python train.py --d_model=128 --n_head=3 --bias="none" --init_std_up=0.0431 --optimizer="muon_variant" --beta1=0.9 --lr_head=0.00409 --final_lr_fraction=0.0 --seq_len=512
Each number is 128 + 24 x the weight over its row's rms, rounded and kept within 0 to 255. Layers, rows and columns count from 0. The size above them is the row's rms in percent of the matrix's.

# layer 11 MLP down (transposed), 512x128, rms 0.157, rows 454-488, columns 64-127
size [ 97  93  97 102 101 104  98  97  98 105  93 108  92  92  94 102 111 100  95 106 121  98 103 100  98 104 101  93 112  98  89 102  94  99 100]
[[132 136 139 190  94  97 196 119 106 129 101 139 142 159 150 105 132 130 103 117 108 121 134 128 118 105 140 123 154 139  69 107 128 158 138 163  86 109 124 137 147 136 146 155  69 167 139 149 127 118 110 144 139 127  97 114 113 162 188 143 109 105 136 160]
 [120 159 122 148 113 109 147 131  92 106 109 120 106 145 114  90 151  70 130 108 152 105 140 133 127 129 124 162 126 152 137 101 125 129 120 128 105  79 114 106 107 128 100  87 136 104 129 135 110 119 104 163 138  92 142 136 139 131  94 138 115 131 151 144]
 [146 109 166 103 131 121 126 142 126 119 137 129 138 125 148 149  67  88 130 120 139 132 104 135 127 114 118 161 148  95 172 111 128 144 117  70  95 127 160 111 125  92 164 169 133 110 125 108 123 125 134 137 122 149  95 137 165 127 124 159 125 169 128 110]
 [169 115 101 245 121  99 132 149 144 125 138 110 136 151 126 159 121 180 140 106 122 148 142 155 131 126 136 139 117 114 123 138 119 139 148 100 126 116 128 150 117 117 134 163 147 108 146 113 132 168  97 133 122 113 174 158 132 165 104  89 128 154 136 141]
 [126 144 118 148 118 138 120 130 108 161 104 107 121 115 148 137 109 159 138 144 100 144 104  92 144 125 108 132 148 119 137  90 153 118  84 138 162 125 113 113 138 157 141 129 157 200 161 137 193 122 120 118 153 137 129 115 134 122 159 191 144 128  84  58]
 [164  86 132 160 120 117 179 125 166 120 106 117 121 145 111 132 160  92 125 144 144 105 123  77 118 145 117 143 141 138 115 156  89 133 149 152  83 105 143 132 112 119 103 127  99 117 157 134 117 139 164 116 121 151 149 148 101 118 107 104  91 160 108 104]
 [142 114 114 128 136 147 157 119 127 145 148 155 151  87 108 132 123 137 156 150 132 100 118  87 117 155 123 135 156 115 108  81 105 133 198 114 144 165  94 157 111 118  92  87 127 128 133  85 155 151 123 129 144 123 137 163 174 152 133  88 134 151 107 167]
 [130  91 145  81 136 138 188  81 140 166 108 164 125 159 113 131 134 109 147 122 139 133 125 121 127  97 154 115 160 148 120 180 113 130 151 145  91 117  99 143 150 102 136 169 134  96  66  88 171  84 122 119  97 106 131 110 138 131 111 147 154 146 110  96]
 [ 89 120 117 140 162 115 116 143 115 145 167 161 126 114 102 145 172 156 106 174 148 132 133 112 137 122 136 115 133 158  99 159 109 161 117 150 104 114 132 183 129  97 130 138 149 139 145 141 139 128 112 123 123 127 112 121  81  68 118 111 143 130 103 110]
 [120 154 109 107 111  99 142 160 147 142 154 100 109 111 151  86 128 126  96 141 170 100  98 148 109  96 107 135 141 149 114 159 127 144 121  73 141 159  95 141 119 134 163 177 136 153 150  95 127 153 124 133 149 155 107 103  90 116 165 144 119 119  66 145]
 [ 95 156 147 134 121 127  88 109 135 109 138 143 166  98 119 132  97 141 111 121 156 168 120 135 139 122 112 124  88 149  96 117  87 100 148 106 123 139  99 130 103 132 130 171 147  92 140 109 127 118 157 123 140 120 120 121 119 157 125 141 131  99 135 131]
 [100 121 139 143 128 127 149 131 144 128 126 148 174 112 124 117 131 132 118 144 137 117 144 116 174 143 131 110 102 117 170 150 121 128 124 132  97 143  98 132 165 110 111 112 117 117 115 141 132 127 151 156 118 114 118 121 120  82 152 147 160 159 133 143]
 [142 143 120  94 101 131 107  89  93 111 144 165 128 102 126 162 122 139 126 133 119 153 104 141 130 136 120 161 110  98 126  92 146 133 130 166 234 137 107 106 125 136 146 140 108 147 141 148  83 147 101 167 105 133 144 132 131 132 118 129 102 123 125  84]
 [132 118 111 100 106 151 163 147 145 121 162 115 109 101 105 107 119 113  92 140 140  74 101  90 115 103 134 147 139 148 147 145 114 108 125 138 104 134  82 137 174  60 120 139 126 141 124 159 101 157 129 132 129 129 155 113 131 102 134 126 122 151 113 135]
 [130 104 146 109 102  87 136 143 101 167 100 113 105 110 160 217 100 120 156 162 125 125 149 133 123 128 121 121 129 145 149 152 108 183 145  94 108 100 162 142 146 148 110 160  83 125  98 144 104 112 152 141 130 138 133 110 104 144 103 154 111 135 139 169]
 [104 127 131 177 130  85 125 122 110 172 129 171 116 139 158 149 149 146  56 149 108 120 187 144 161 107 134 123 111 115 110 123 136 102 129 103 117 105 137 149 142 120 195 159 170 107 130 157 125 162 139 169 135 141 125 166 148 119 116 133 121 145 127 127]
 [137 162 167  92 123 146 108 154 137 168 110 101  81 156 149 172 125 119 134 120 127 106 164 125  82 106 160 169 175 122  89 139 116 119 123 130 129 100 124  84 149 144  87 161 146  96 132 171 101 148 162 129 113 101 130 153 102 160 124 100 110 163  95 139]
 [101 128 128 112 133 138 119 137 132  72 138 132 146  92 157 149 146 160 155 128  98 135 158  88 140 128 145 124 161 140 120 162 101 152 154 118 133  90 136 110 115 135 118 126 120  88 149 151 136 144 188 163 127 147 150 110 101 148 147 108  93 102 106 131]
 [175 126 108 114 152  95 124 131 109 106 121 165 107 129 134 124 145  86 203 154 116 148 141 153 135 131 141 103 110 123 158 152 162 147  96 150 140 129  96 156 147 103 162 121 156 167 143 118 132 114 126 137 114 140 105 121  97 109 160 114 149 116  96 128]
 [ 99 127 133  73 145 107  98 113 134 141 140  98 131 174 129  87 119 122  83 150  90 192 196 109 130 127  68 127 100 123 123 131 123 111 115 122 135 139 163 155 128 164 138 147 145 125 143 143 126  99 150 118 102 129  71 155 148 148 165 119 179 138  99 116]
 [138 145 122  95 109 116 128 165 113 112 111 116  98 128 120 111 122 121 102 134 117 103 146 103  95 158 109 130 108 126 124 122 147 102 115 124  92 149 127 193 112 158 103 123 108 117 137 138 152 152 150  99 146 113 150 134 139 161 125 135 153  91 147 137]
 [137 141 115 133 100  90 126 143 125 133 130 113 149 136 123  96 113 112 136 153 185  95 117 140 115 151 154 153 144  74 147  93 157 166  95 168 132 107 128 125 128 114 127 149  90 110 100 103 183 159  82 110  90 137 131 112 139 123 162 102 148  91 133 137]
 [143 103 163 139 113 144 130 120 164 110 142 103 171 121 157 129 130 129  86 118 129 107 145 157 117 120 127 117  94 132  97 148 176 135 111 136 155 152 164 145 128 124 146 163 119 111 129 122 109 159 137 139 138 101 160 169 127 183 132 166  91 131 101 168]
 [135 141 121  36 108 135 139 124 158 107 104 103 131 132 148 107 137 161 137  74 158 125 173 129 147 120 110  98 136 150 163 101  86 164 134 146 129 109 157 108 115 158  77 157 106 117 120 119 149 113 135 124 122 100 103 156 159 152 111 128 140 136 124 149]
 [120 162  99 121 111  78 112 153  89 119 106 150 155 168 133 122 124 167 137 129 146 137 142 120 130 139 140 152 130 122  86 152 101 120 140 101 146 138 117 143 124 145 104 151 108  81 124 118 163 124 129 126 160 144 144 179 150 130 117 110 148 114 115 102]
 [122 152  97 173 119 133 137 115 138 102 127 157 138 109 185 153 145 148 109 131 114 152 141 122 168 119 152  84 184  96 130 132 155 123  99 134 129 181 148 110 115 165 123  99 120 119 123 107 117 159 143 130 143 132 129 123 132 171 101 103 121 137 128 135]
 [110 110  99 108  88 137 121 110  99 103 141  97 147 147 104  58 143  95 104 109 126 104 126 157 120 131 105 175 103 119 117 136 163 119 115 125 123  84 103 140 125 125 167 101 107 106 109  94 131 121 133 122  90 121 125 122 122  80  90 156  78 139 147 117]
 [128 138 166 139  76 149 137 170 118 134 158 119 163 124 148 135 106 136 121 141 136 128 109 125 168 119 141 157 106 116 169 129 131 140 119 126 119 106 141 117 149 115 131 150 144 100 101  86 130 134 145 121 136 111 141 113 125 138  93 101 125 109 159 120]
 [108 129  85 148  86 135 110 119 162 147 121 124 148 149 146  85 128 121 141 118  88 120 107 120 148 150 135 138 182 140 156 163 158  71 102 142 116 115 112  69 128 127  83 131 148 116 147 105 150 145 111 109 150 153  92 127 111 102 101 169 155 135 121 172]
 [168 139 112  99 113  95 145 124 117 120 171 144 117 137 147 169  91 148 145 164 110 141  95 124 119 134 110 151 109 132 124  64 134 151 178 142 113  79 139 114 133  96 135 152 114 103 154 186 135 124 160 117 128 162  84 101 150 136 105 120  90  98 118 117]
 [112  69 109  97  71 126 122 177 122 123  86 120 107 112 112 145 173 133 109 108 105 131 146 120 122  96 138 120 116 136 133 131 105 113 151 129  99 133 106  94  75 127 130 161 144 139 134 119  98 137 144 131 173 154 124 149 101 165 124 141 140 120 102 114]
 [122 100 107 170  98 134 139 127 100 113 137 129 180 151 122 114 105 133 123 153 178 119 200 149  88 133 126 130 111 109 109 151 114 148 166 151 109  83 122 163 123 119 144 114 122 121 115 141 118 157 151 111 124  90 120 129 123 135  76  97 107 176 133 168]
 [103 122 120 125 122 133 135 141 146 103 135 132 129 148 134 174 125 130 153 121 116 130 154 177 124 168  44 109 117 143 101 145  94 108 110 109 136 124 116 121 109 124 128 155  59  96 101 137 145 139 105 155 133 190 133 147 112 150 110 113 138 102  80 152]
 [ 95  81 156 155 104 131 122 122 127 124 151 133 149 143 110 145 135 133 146 127 128 123 103 114 115 105  77 134 153 142 116  85 159 145 144 123 169 111 119 146 144 159 150 114 113 161  97 102 132 130 119 107  90 146 149  78 123 126 104 138 164 151 150 100]
 [ 87 142 106  91 135 111 107 123 174 145 155 172 134 118 101 105 113 140 127  98 108 110  90 140 110 143 119 123 125 136 116 119 172 120 110 122 110 165 111 121 132 144 127 105 134 107 128 150 138 102 175 110 185 126 161 142 157 148 143 117 106  92 109  94]]
# layer 11 MLP gate, 512x128, rms 0.111, rows 455-489, columns 64-127
size [ 95 104  99  99  97 101  93 113 110  94  97  98  96  93  99  95  98  98  99 107 103 103 105  94 100  98  93  96  96  92  96  95 101 100 103]
[[132 160 131 143 123 101 139 129 129 104 125  77 113  96 162 175 136 113 135 141 121 151 115 162 124 106 139 136 116 140 174 102 145 172 127 133  96 115 150 101 122 123 113  87 133  89 157 117 148 144 119 196 144 131  77 124 134  93 150 142 110  91  88 114]
 [136 102 163  85 138  68 139 173 161  98 126 136 124 100 124  92 127 140 113 137 116 147  45  78 138 100 138 119 100 129 165  97 118 178 154  73 142 177 118 159 150 103 116 111 131 154 130 112 131 123 116 129 118 129 104 129 101 122 147 106 139 159 128 110]
 [110 127  91 111 113  76 108 158 102 149 111 115 133 148 120 126 107 195 138 111  83 114 112 135 133  92 139 140 109 129 132 113 126 146 149  75 112 142 150 131 120  82 112 155 151  96 151 118 120 121 110 137 138 122 179 163 129 184 111  92 112 148  92 126]
 [100 133 134  81 117 154 123 123  91 126 120 131  76 109  99 112 123 149 115 126 144 106  89 129 115 128 132 119  72 127 147 114 152 134 169 122 163 140 110 109 141 109  79 105 160 157 160 146 103 122 101 117 143 156 143 146 146 117 105 164 150 111 101  96]
 [135 125 122  93  85  94 127 133 154 122 111 116  99  76 109 150 148 109 128 108 130 113 115 168  90 106 116 134 140 146 118 165 151 123 119 102 102  98 168 100  89  58  84 133 115 107 161 118 159 125 114 165 161 140 178 126  89 147 150 172  98 150 138 136]
 [163  82 175 135 102  93 126 115 141 122 112 113 134 110 123 125 120 132 108 162 119 124 184 120 150 119 107 155 121 145 150 125 108 122 141 136 117 142  57 117 117 118 140 113 113 100  99  64 110 140 132 101 127 107 131 110 165 153 103 100 151 127 116 165]
 [126 113  92  78 146 118 118 190 143 133 172 173 156 126 114 114 107 141 126 148 105 115 151 114 106 120  98  87  93 135 114 111 154 128 119 133 162 124 152 147  93 121 109 123 115 110 162 117 106 129  93 107 142  84 156 104 133 139 150 139 144  95 123 132]
 [124 111  90  93 110 114 103  90 132 137 115 115 143 114 156 119 141 158 125  94 139 127 122  34  89 122 140 134 123 127  96 114 135  88 106  88 128 120 140 153 110 134 146  93 100 158 122 125 117 139  86 113 152 133 163  91 167 125 122 150 156 168 117 128]
 [133 105 112 122 128 133 147 161  87 134 123 122 118 157 102 166 142 110 123 111 146 138 139  92 173 104 144 184 133 118  99 101 127 120 143 110  89 127 107 138 135 176 122 138 135  76 129 182 126 112 142 121 133  98 143 138  98 157 119 171 125 133 129 135]
 [129 138 127 133 188 129 139 152 111 150  84 148 174 120 142 131 153 136 125 161 143 125  76 139  91 159 106 101 131 148 129 119 154 159 121 111 127 156 116  87  94 142 127 129 161  94 163 104 107 114 117 155 117 136 135  93 185 124 148 153 137 160 116  94]
 [ 92 141  78  89 134 131 163 129 134 147 121 148 152 132 122 136 143 105 152 137  97 137  85 129 162 104 137 130 142 131 160 166 153 163  96 100 142 124 126 127 137 134 157 140 105 128 138 113 125 151 118 131 139 139 137 126 107 122 166 198 162 161 137 104]
 [136 133 123 123 135 140  88 152 141  94 127 128 123  82 184 112 150 113 112  90 157 128 119  76 142 124 100 157 124 139 136 153 117 150 118 141 141 140 140  90 136 138 151  92 162 137 133 130 119 122 145 131  95 103 148  97 126 119 118 128 124  96 134 159]
 [ 99 123 130 128 124 105  71 146 154 141 100 146 104 109  81 174 143  90 114 128 143 127 121 112 146 131 106 167 114 116 149 180 148 152 147 153 154 144 116 191 140  91 163 159 148 115 191 122  86 126  93 141 137 122 181 113 118 135 149 148  97  94 130  91]
 [130 151 146 110 140 145 133 122 118 169 124 133 130 118 146  98 114 150 139 120 136 148  79 131 101 127 120 133 145 115 133  88 111 138 163  92 152 112 135  92 138 120 181 120 125 100 117  74 139 109 169 160 128  88  93 141 127 108 135 155  95 144 125 149]
 [139 134 109  99 106 137 114 132 156 136 146 105 143 141 156 134 145 136 151 102 102 126 149 102 140 135 100 127  96  96 122 114 126 109 149 136 170 138  68 134  80  79 124 154 134 132 131  98 125 151 116 148 109 136 161  98 162 126 132  96 184 141 139 130]
 [128  91 124 111 170 102 169 131 112 119  96 136 129  99 120  87 154 135 113 109 136 152 147 126 153 147  95 129 115 144 111 108 150  63 132 179 145 175  94 116 116 118  90 117 117  99 142 143 150 150 121 148 122 138 124 114 159 142  92 173 122  68 127 104]
 [ 95 149 107 129 118 136 111 145 132 162 119 125 157  88 105 139 203 122 117 105 161 140 123 151 141 129 204 153 136  96 159 118 148 147 127 125 150 145 138 114 153  99 117 124 157 121 136 123 131 166 125  97 142  90  85  88 105 128 129  95 107 177 106 124]
 [136 104 155  85 109 124 134 135 139 129 118 188 154 148 128 114 114 117  77 147  90 184 136 129 142 149 132 138 113 148 155  87 127 122 137 138 139 177 123 138 163 157 117 148 130  96 119 158 126 156 107 145 110 114 120 181 145 167 168 136  96 135 133 102]
 [160  82  93  89 124 152 101 124 131 134  89 170 114 138 135 136 113 112  91 116 122  89 120 166 118 132 135  98 104  99 139 170 126 162  84 154 150 137 135 149 155 159 137 137 118 152 140  96  95 109 164 153 194  97 144 152  90 146 121 114 134 121 121  97]
 [132 105 168 115 130 156 119 116 109 155 127 174 140 159 148 143 169 104 157 179 148 110 152 132 112 115 156 121 157 106 113 126 123 144 126 123 134 133 122 131  92 122 136 133 123 189 153 143  89 123 117 145 149  84  88 124 102 118 110 105 139 198 120 107]
 [146 110 118 128 116 142  54 105 122 145 172 133 107 127 138 116 128 147 150 133 117 136 122 124 146 119  84 139 124 143 114 124  92 130 111  90 133 113 154 150 159 128 126 134 140 146 106 150 101 118 126 138 154 126 173 114 119 150 158 179 150 141 107 108]
 [121 101 130 121 102 121 149 144 152 105 133 142 148 108 104 156 108 109 118 132 103 160 128  78 132 148  81 158 151 147  99 146 125 104 144 108 137 155 160  99 122 148 104 106 135 124  98 123 140 148 129 118 125  83  70 130 124  97  53 146 163 161 107 152]
 [ 96 136 137  95  90  79 112 106 125 165 110 151 157 155 105 151 128 151 138 144  95 133 114 145 112  97 114 190 184 110 127 125 154  85 136 149 136 146 155  97 149  91 169 115 143 143  99 112 134 166 122 112 127  92 164 134 132 130 103 117 131 134 122 143]
 [135 123 135 134 133 146 135 123 141 115 116 119 108 114 131 101 161 125 138 133 119 103 166 164  92 104 120  93 119 131 116 107 143 156 111  90 141 116  95 116  99 112 149 127 134 131 110 109 129 123 147 127 155  75 147 142 102 150 118 126 158 169 145  63]
 [158 129 128  96  96 127 141 148 105 155 100 140 163 138 130 118 149 108  86 129 123 136 142 127  99 135 124 114 105 150 128 136 132 132 113 121 124 144 124  54 160 144 143 129 114 121 160 158 127 144 109 129  70 125 158 155 143 147 137 160  95 153 122 106]
 [132 121 137 109 117  76 145 136  95 122 103 111 136 141 145 110 120 144 126 112 100 123 128 120 154 103 123 127 134 136 104 163 170 114 186 130 120 119 100 145 107 121 106 102 124 134 101 127 137  97 150 144 149 152  52  89 141 124 139 131 136 135 133 141]
 [117 132 128 111 130 117  94  74 160 177 122 150 113 165 155 114 121 124  86 165  93  90 119  77 144 157 120 123 156 163 112 143 109 144 131 156 125 105 121 126  78 149 126 124 152 161 163 106 157 156 144 124 153 185 131  91 138 145 160 146 140 122 109 156]
 [136 148 106 114 160 151 171 139 129  96 113 138 140 133 146 122 139 112 129 152 150 166 137 128 142  95 115 155 130 141 151  98 150 114 142 137 112 158 128 112 137 100 127 119  83 140 137 151 114 133 158 153 111  74 146 105 123 119 126 109 128 114 119 111]
 [147 125 151 125  89 114 165 111 127 118 134 135 169 111  91 118 151 133  88 136 172 146 159 142 160 182 144 114 137 184 149 157 156 158 149 146 164 128 137 105 114 140 136  85 151 131 160 125 165 129 135 127 144 113 129 131 117 117 121 113 149 131 139 154]
 [156 149 151 146 154 105 111 117  96 134 141 129 165 142 121 142 117 139 123 173 148 143  87 173 129 107 112 124 109 102 145 154 137 122  94 135 137 144 151 121 123 115  98 124 101 134 143 117 134 143  86 118 146  96  97 119  95 148 130 147 103  91 114 127]
 [113 129 104 111 143 140 178 113 148 148 123  62 142 131 159 123  96  72 121 123 156  88 184 133 127  86 146 151 103  84 114 162 134 135 143 141  97 141 129 169 143 113 110 104 135 106 130 140 116 156 131  97 152 110  87 113 133 106  88 131  91 137 145 138]
 [157 170 119 109 146 125 171  91 130 111  77 135 139 103 127 192 129 146 126 150 111 102 126 120 146 146 109 145  94 149  89  83 134 101  91 106 115  99 110 112 123 104 150 157  94 156 132  94 130 136 136 139 125 128 118 135  91 149  99 111 133 109 117 149]
 [141 124 136 110 134 124 135 106 161 159  94 131  97 104 108 135 141  98 148 107 112 117  82 141 154 122  77 155 106 137 156 134 125 141  83 164 144 125 132 154 119 142 133 154  92 160 112 156 125 152 105 131 153 136 113 146  82 158 123 108 152  92 121 108]
 [166  97 165 114 139 125 149 114 132 133 126 113 135 122 131 190  70 133 100 115 168 156 117 153 130 117 127 119 111  97 123 124 173 116 107 117 121 133 124 132 136 121 168 156 139 140 102 141  96 128 133 136 106 109 132 119 126 164 141 114 104 166 109 109]
 [118 123 112 125 148 107 123 157 104 164 160 149 138 122 110 147 122 114 148  94 114 155  92 161 124 118 146 104 139 130 174 128 133  88 116 121 130 144 145  81 126 141 139 103 127 163 171 158  92 135 119 139 129 128  86 113 132 114 148 153 156 156 123 131]]
# layer 11 MLP up, 512x128, rms 0.111, rows 455-489, columns 64-127
size [ 94 102 105 101 108 102 100 106 102  93 106  96 104  85 103 108 103  98  89 114 100 107 104  96 104  92  94 113  97  93  99  94 105  93 100]
[[120 135 103  90 119  95 115 187 141  99 141 152 102 104 130 130 137 112 139 137 112 148 125 135 124 106 118  90 113 113 148 142 162 111 103 141 122 136 132 125 116 150 159 105 152 186  93 136  98  95 136  86 136  89 117  92 132 131 132 137 117 125  89 113]
 [133 113 173 141  92  93 154 142  75  91 107  97 108 117 134 132 157  62 134 120 128 131 113 136 130 125 118 164 110 133 124 114 156 130 168 142 142 100 129 138 127 149 113 130  98  72 167 202 120 123 100 140 163 124 111 167 166 122 145 138 151 114 140 142]
 [ 99 125 171  97 117 146  91  88 116 142 148 120 129 108 122  75 138 109 122 163 135 119  87 107 132  81 147 155 133 120 134 142 123 137 127 109  79 130 122 109 160 108 108 101 126 130 137 130 100  66 173 120 139 143 136 164 127 124 159 138 138 153 141 151]
 [147 113 118 120 117 139  90 143 122 104 145 132 105  94 170 103 124 128 179 179 150 143 144 102 128 155 134 140 143 113 129 131 149 125  98 145 146 120 157 133 139 121 146 108 121 133 151 107 144 129 124 135 123 113 117 124 125 109 123 124 123 154  94  82]
 [143 107 128 127 131 138 118 125  99 127 154  68 133 152 109 128 122  98 104 130 137 145 136 114 109 106 110 140 133 127 163 155 129 135 172  52 119 139 123 113 134 104 142 121  82 132 118 139 132 170 154 156  91 129 121 153 139 132 123  95 130 177 151 110]
 [142 103 153 121  98 136 129 109 176 132 105 152 153 148  69 130 131 145 101 114  59 157 137 153  94 132 124 113 117 112 139 151 158 129 145  89 147 144 125 149 126 107 130  65 138 112 155 121  97 132 132 131 108 130 117  82 117  89  96 125 139 146 146 142]
 [151 134 128 114 122 113  85 137  96  94 114  99 146 103 100 112 152 146  89 149 133 153  96 144 113 114 108 126 128  96  97 122 161 127 107  92 143 128 160 150 112 186 159  91 111 142 150 170 109 118 103 151 108 164 129 163 155 122 136 109 132 169 122 165]
 [155 124 170 120 155 117 145 131 120 151 101 164 123 124 137 137 175 155 129 118 122 149 148 136 172 122 156 129 102 131 172  69 116 135 165 130 104 141 137  92 107 135 144 155 197 121  65 180 166 125 172 111 140 142 108 128 166 110 139 114 110 140 138 149]
 [130 108 144 136 155 103 145 173 126 149 165 126 139 129 143 107 106 121 104 113 126 134 179  95 123  96 146  90 139 139 172 110 134 134 107  99 162 116 114 183 166 104 149  80 154  99 110  88 131  60 137  98 123 116 165 136 125 165 123 131 127  99 142 150]
 [121 115 113  77 136 102 151 104 133 102 125 142 114  96 117 150 141 127 103 113 108 146 133 123 131 141 139 106 159 134 126 149  88 113 110 135 161 144 108 137 118 177  83  94 153 144 160 178 145 129 101  96  90 149 129 131 159 101 117  79 143 184 131 169]
 [122  83 141 112 114 138 156 108 161 129 132 104 180  92 141 151 153 114  94  89 135  97 121 122 137 167  70 134 139  97 133  76 142 128 167 140 114 137  98 141 118  83 127 127 130 140 102 121 134 139 170 160 135 101 132 156 150 130 115  91 136 106 129 128]
 [128 124 157 122 140 131 150 155 125  83  79 108 146 124 121 135 105 105 104 149  99 186 137 163 142 110 103  98  98  90 118  93 171 116 143 131 128 108 146 129 122 136  92 107 105 124 141 161  72 119 110 101 144  92 132 170 131 104 139 110 143 122 145  52]
 [165 123 101 149 156 117 158 132 119 161 113 108 113 145 171  91  90 130 115  96  98 126 100 138 112 134 128 112 145 141 110 135 161 103  88 137 150 135 139  92 111 155 130  97 142 147 109 102 168 130 157 117 121  93  50 134 159 157 117  91 141 142 131 130]
 [122 149 156 145  95  86 126 134 132 119 142 129  97  88 103 119 123  88 139 149 116 161 129 177 131 113 114 118 116 133 113  78 161 175 105  88 139 147 180 126 152 131 167 124 107 137 157 135  98 154 128 103 128 105 153 147 129 122  86 130 125  92  85  67]
 [143 135 154 106 153 136 142 110 113 129 143 118 137 121 126 143 131 119 122 128 156 113 121 124 139 161 101 134 136 153  99  72 157 144 129 141 112 106 113 110 137 116  86  89 137  65 121 123 113 153 137 153 100  89 139 123  86 101 115 110 172 150 171 106]
 [ 97 121 162 136 148 159  86 110 124 182 179  82 134  96 137 106 137 128 148 125 157 115  98 121 143 145 139 115 104 132 106 100 117 148 133 111 163 103 146 143 103 142 126 152 180 191 153 132 104 116 133  94 159 113 121 183 136 123 144  87 162 104 138 135]
 [132 127 132 138 119 105  90 128 129  93 162 148 123 164 154 113  89 157 138 139 120 117 150 104 140 103 124  92 155 141 154  92 122 156 129 106 134 112 152 194 102 136 110 127 110 113 115 138 131 138 103 150 127 121 160 139  97 138 141 159 148 118 151 118]
 [136 164 110 103 128 148 163 156  86 181 129 117 108 144 136 119  93 124 114  83  79 131 160 115 124 150 137 147 110 129 123  97 133 142 144  96  99 127 128 168 143 145 131 165 146 146 126 133 130 113 113 113  82 125  78 108 157 107 132 105 107 129 120 153]
 [120 159 187 162 108 106 100 157 100 144 144 117 140 146 117 101  84  72 131 118 157 150 134 110 126 147  98 131 137  88  96  98 141 123 136 174 148 123 127 134  99 113 128 141 162  90  84  89 109 117 119 155 105 148 107 125  94 104 119 122  82 121  88 139]
 [138 119 154 147 147 120 170  93 125 138 133 127 153 135 161 183 109 123 129 181 127 113 109 107  93 106 136 140 105 150 117 122 123 155 138 107 112 129 162 139  82 122 186 125 113 194 126 125 106 138 119 129  87 119 122 116 131 105 124  94 121 183 141 127]
 [102 102 131 145 127  62 115 181 135 142 130 115  82 120 160  92 134 128 145 108 115 138 184 129  91 158 118 149 100  78 137 105 113 139 103 125 120 149 142  81 136 132 109 138 114 145  68 119 100 133 121 169 163 159 114 124 111 116 137 152  94 127 125 145]
 [151 104 154 129  93  97 191 113 172  97 132 141 122 177 111 158 103 131  96  95  98 111 136 151 108 113 116 129 126  68 121 156 188 106 123 156 134  94 118 114 141 108 120 104 153 136 103 116 134 153 153 147 106 152 103 150 108 110  93 122 120 134 123 127]
 [182 116 138 134 113 129 118 149 111 151 105  85 138 130 126 181 137 140 142  80 143 155 111 136 138 119 151 127 111 143 151  95 135 133 125 130 119 137 147 124 180 108 136 125 135 121 142 125 120 158  93 157 104  63 158 165 130 164 126  95 115 120 111 184]
 [154 149 110 121 151 134 108 149 131 173 144  74 121 108 128 139 139 127 149 132 124 164 106 134  76 101 119 148 154 127 121  92 140  78  89 168  93 128 145 116 125 122 123 155  98 125 102  98  95 108 144 143  93 101 144 130 156 143  98 131 159 142 172 121]
 [112 116 128 134 100  84 128 147 118 151 126 166 148 145  77 136 131 115 154 133 115 161 155 146 151 107 118 151  98 170 148 118 161 188 124 168 127 128  99 134  95 144 161 170 132 160  93 149 125 119 123 142 181 137 150 145  92 133 147 128 164 133 155 104]
 [152  98 126  95 167 113 141 190 120 158 126 176 123 104 142 126 133 140 149 135 173 150 159 135 104 123 134 154 134 103 124 102 159 124 113 107 197 131  78 116  86  87 177 138 140 100 132 118 129 145 148 118 122 142 109 105 106  95  88 127 116 106 136 122]
 [138 144 135 170 129  97 158 149 179  93 106 117 125  90 153 170 103 127 190 150 155 132 135 122 157  99 150 151 127 136 110 128 148 105  85 108 151 127 104 119 127 136  89 138  80 126 133 138 147 176 121 159 140  63  95 131 135 142 121 163 126 173 131 100]
 [122 136  90 134 127 119 128 149 124 151 141 138 146 159 113 132 152 135 124 115 121 159 126 132 161  76 143 120 132 178 147 132 139 113 134 153 138 144  99 119 149 114  89 168 100 164  82 141 202 133 153  95 145 135 121 103 123 111 149 157 121 101  86 163]
 [ 69 142 120 144  73 151 117 101 143 150 133 100 150 133 120 120 188  83 144 150 142 128 181 118 185 121 109 133 104 130 123 132 131 128 125  90 126 136 131 107 159 138 125 143 127 112  99  54 139 150 107 118 173  73  81 157 133 115 101 109 156 123 113 148]
 [ 95 126 106 164 111 132 155 135 138 113 134 162 111 104  91 111 144 131 121 131 121 105 115 136 135 134  90  93 143 114 138  98 124 144 108 170  72  82 138 130 175  72 113 113 124 130 140 138 130 115 129 125  94 113 140 108 166 107 115 142 161 163 151 145]
 [122  94 120 131 117 116 123 147 147 117 126 186 159 119  91 152 108 139 102 120 129 114  87 119 109 152 118 106 121 148  96 146 117 184 151 106 126  98 127 130 105 118 114 119 127 207 124 119 127 145 166 129 101 121 155 132 103 147 128 132 141 115 129 163]
 [166 168 107 101 133 138 153 140 116 110 102 140 167 143 140 116  99 135 124  96 162  98 145 116  93 128 120  90 112 149  79 106  91 120 122 138  88 160 150 115 130 132 114  89 104 186 117  85 128 131 158 163 114 104 137  85  94 113 132 108 131 123 144  83]
 [ 95  85 142 180 134  93  86 123 172 133  81 157 156 105 167 152 134 154 122  91 150 130 142 122 184 114 155 166 119 120  95 127 156 147 131 127 107  96  91 112 142 106 110 141 126 142  58 101 143 123 103 112 152 120 141  86 117 162 119 101 113 126 163 148]
 [ 89 123 164 129 119 122 139 102 124 118  99 133 157 133 125 124 138 154 142 166 143 186 134 155 135 145 110 160 149  89 118 120 117 132  80  85 156 142 107 137 114 122 130 142 135 147  94 117 122 192 140 113  86 144 135 116 137 132 150 121  91 112 106 132]
 [ 98 122 141 114  84 111 142  90 154  89 148 102 161 145 115 162  92 127 132  80 111 142  92 151 144 109  77 146  96 119 153 118 134 111 132  95 105 187 106 113 131 101 118 148 123  99  94 109 140 176 157 115 125 121 132 155 135  67 108 130 152  91 116 127]]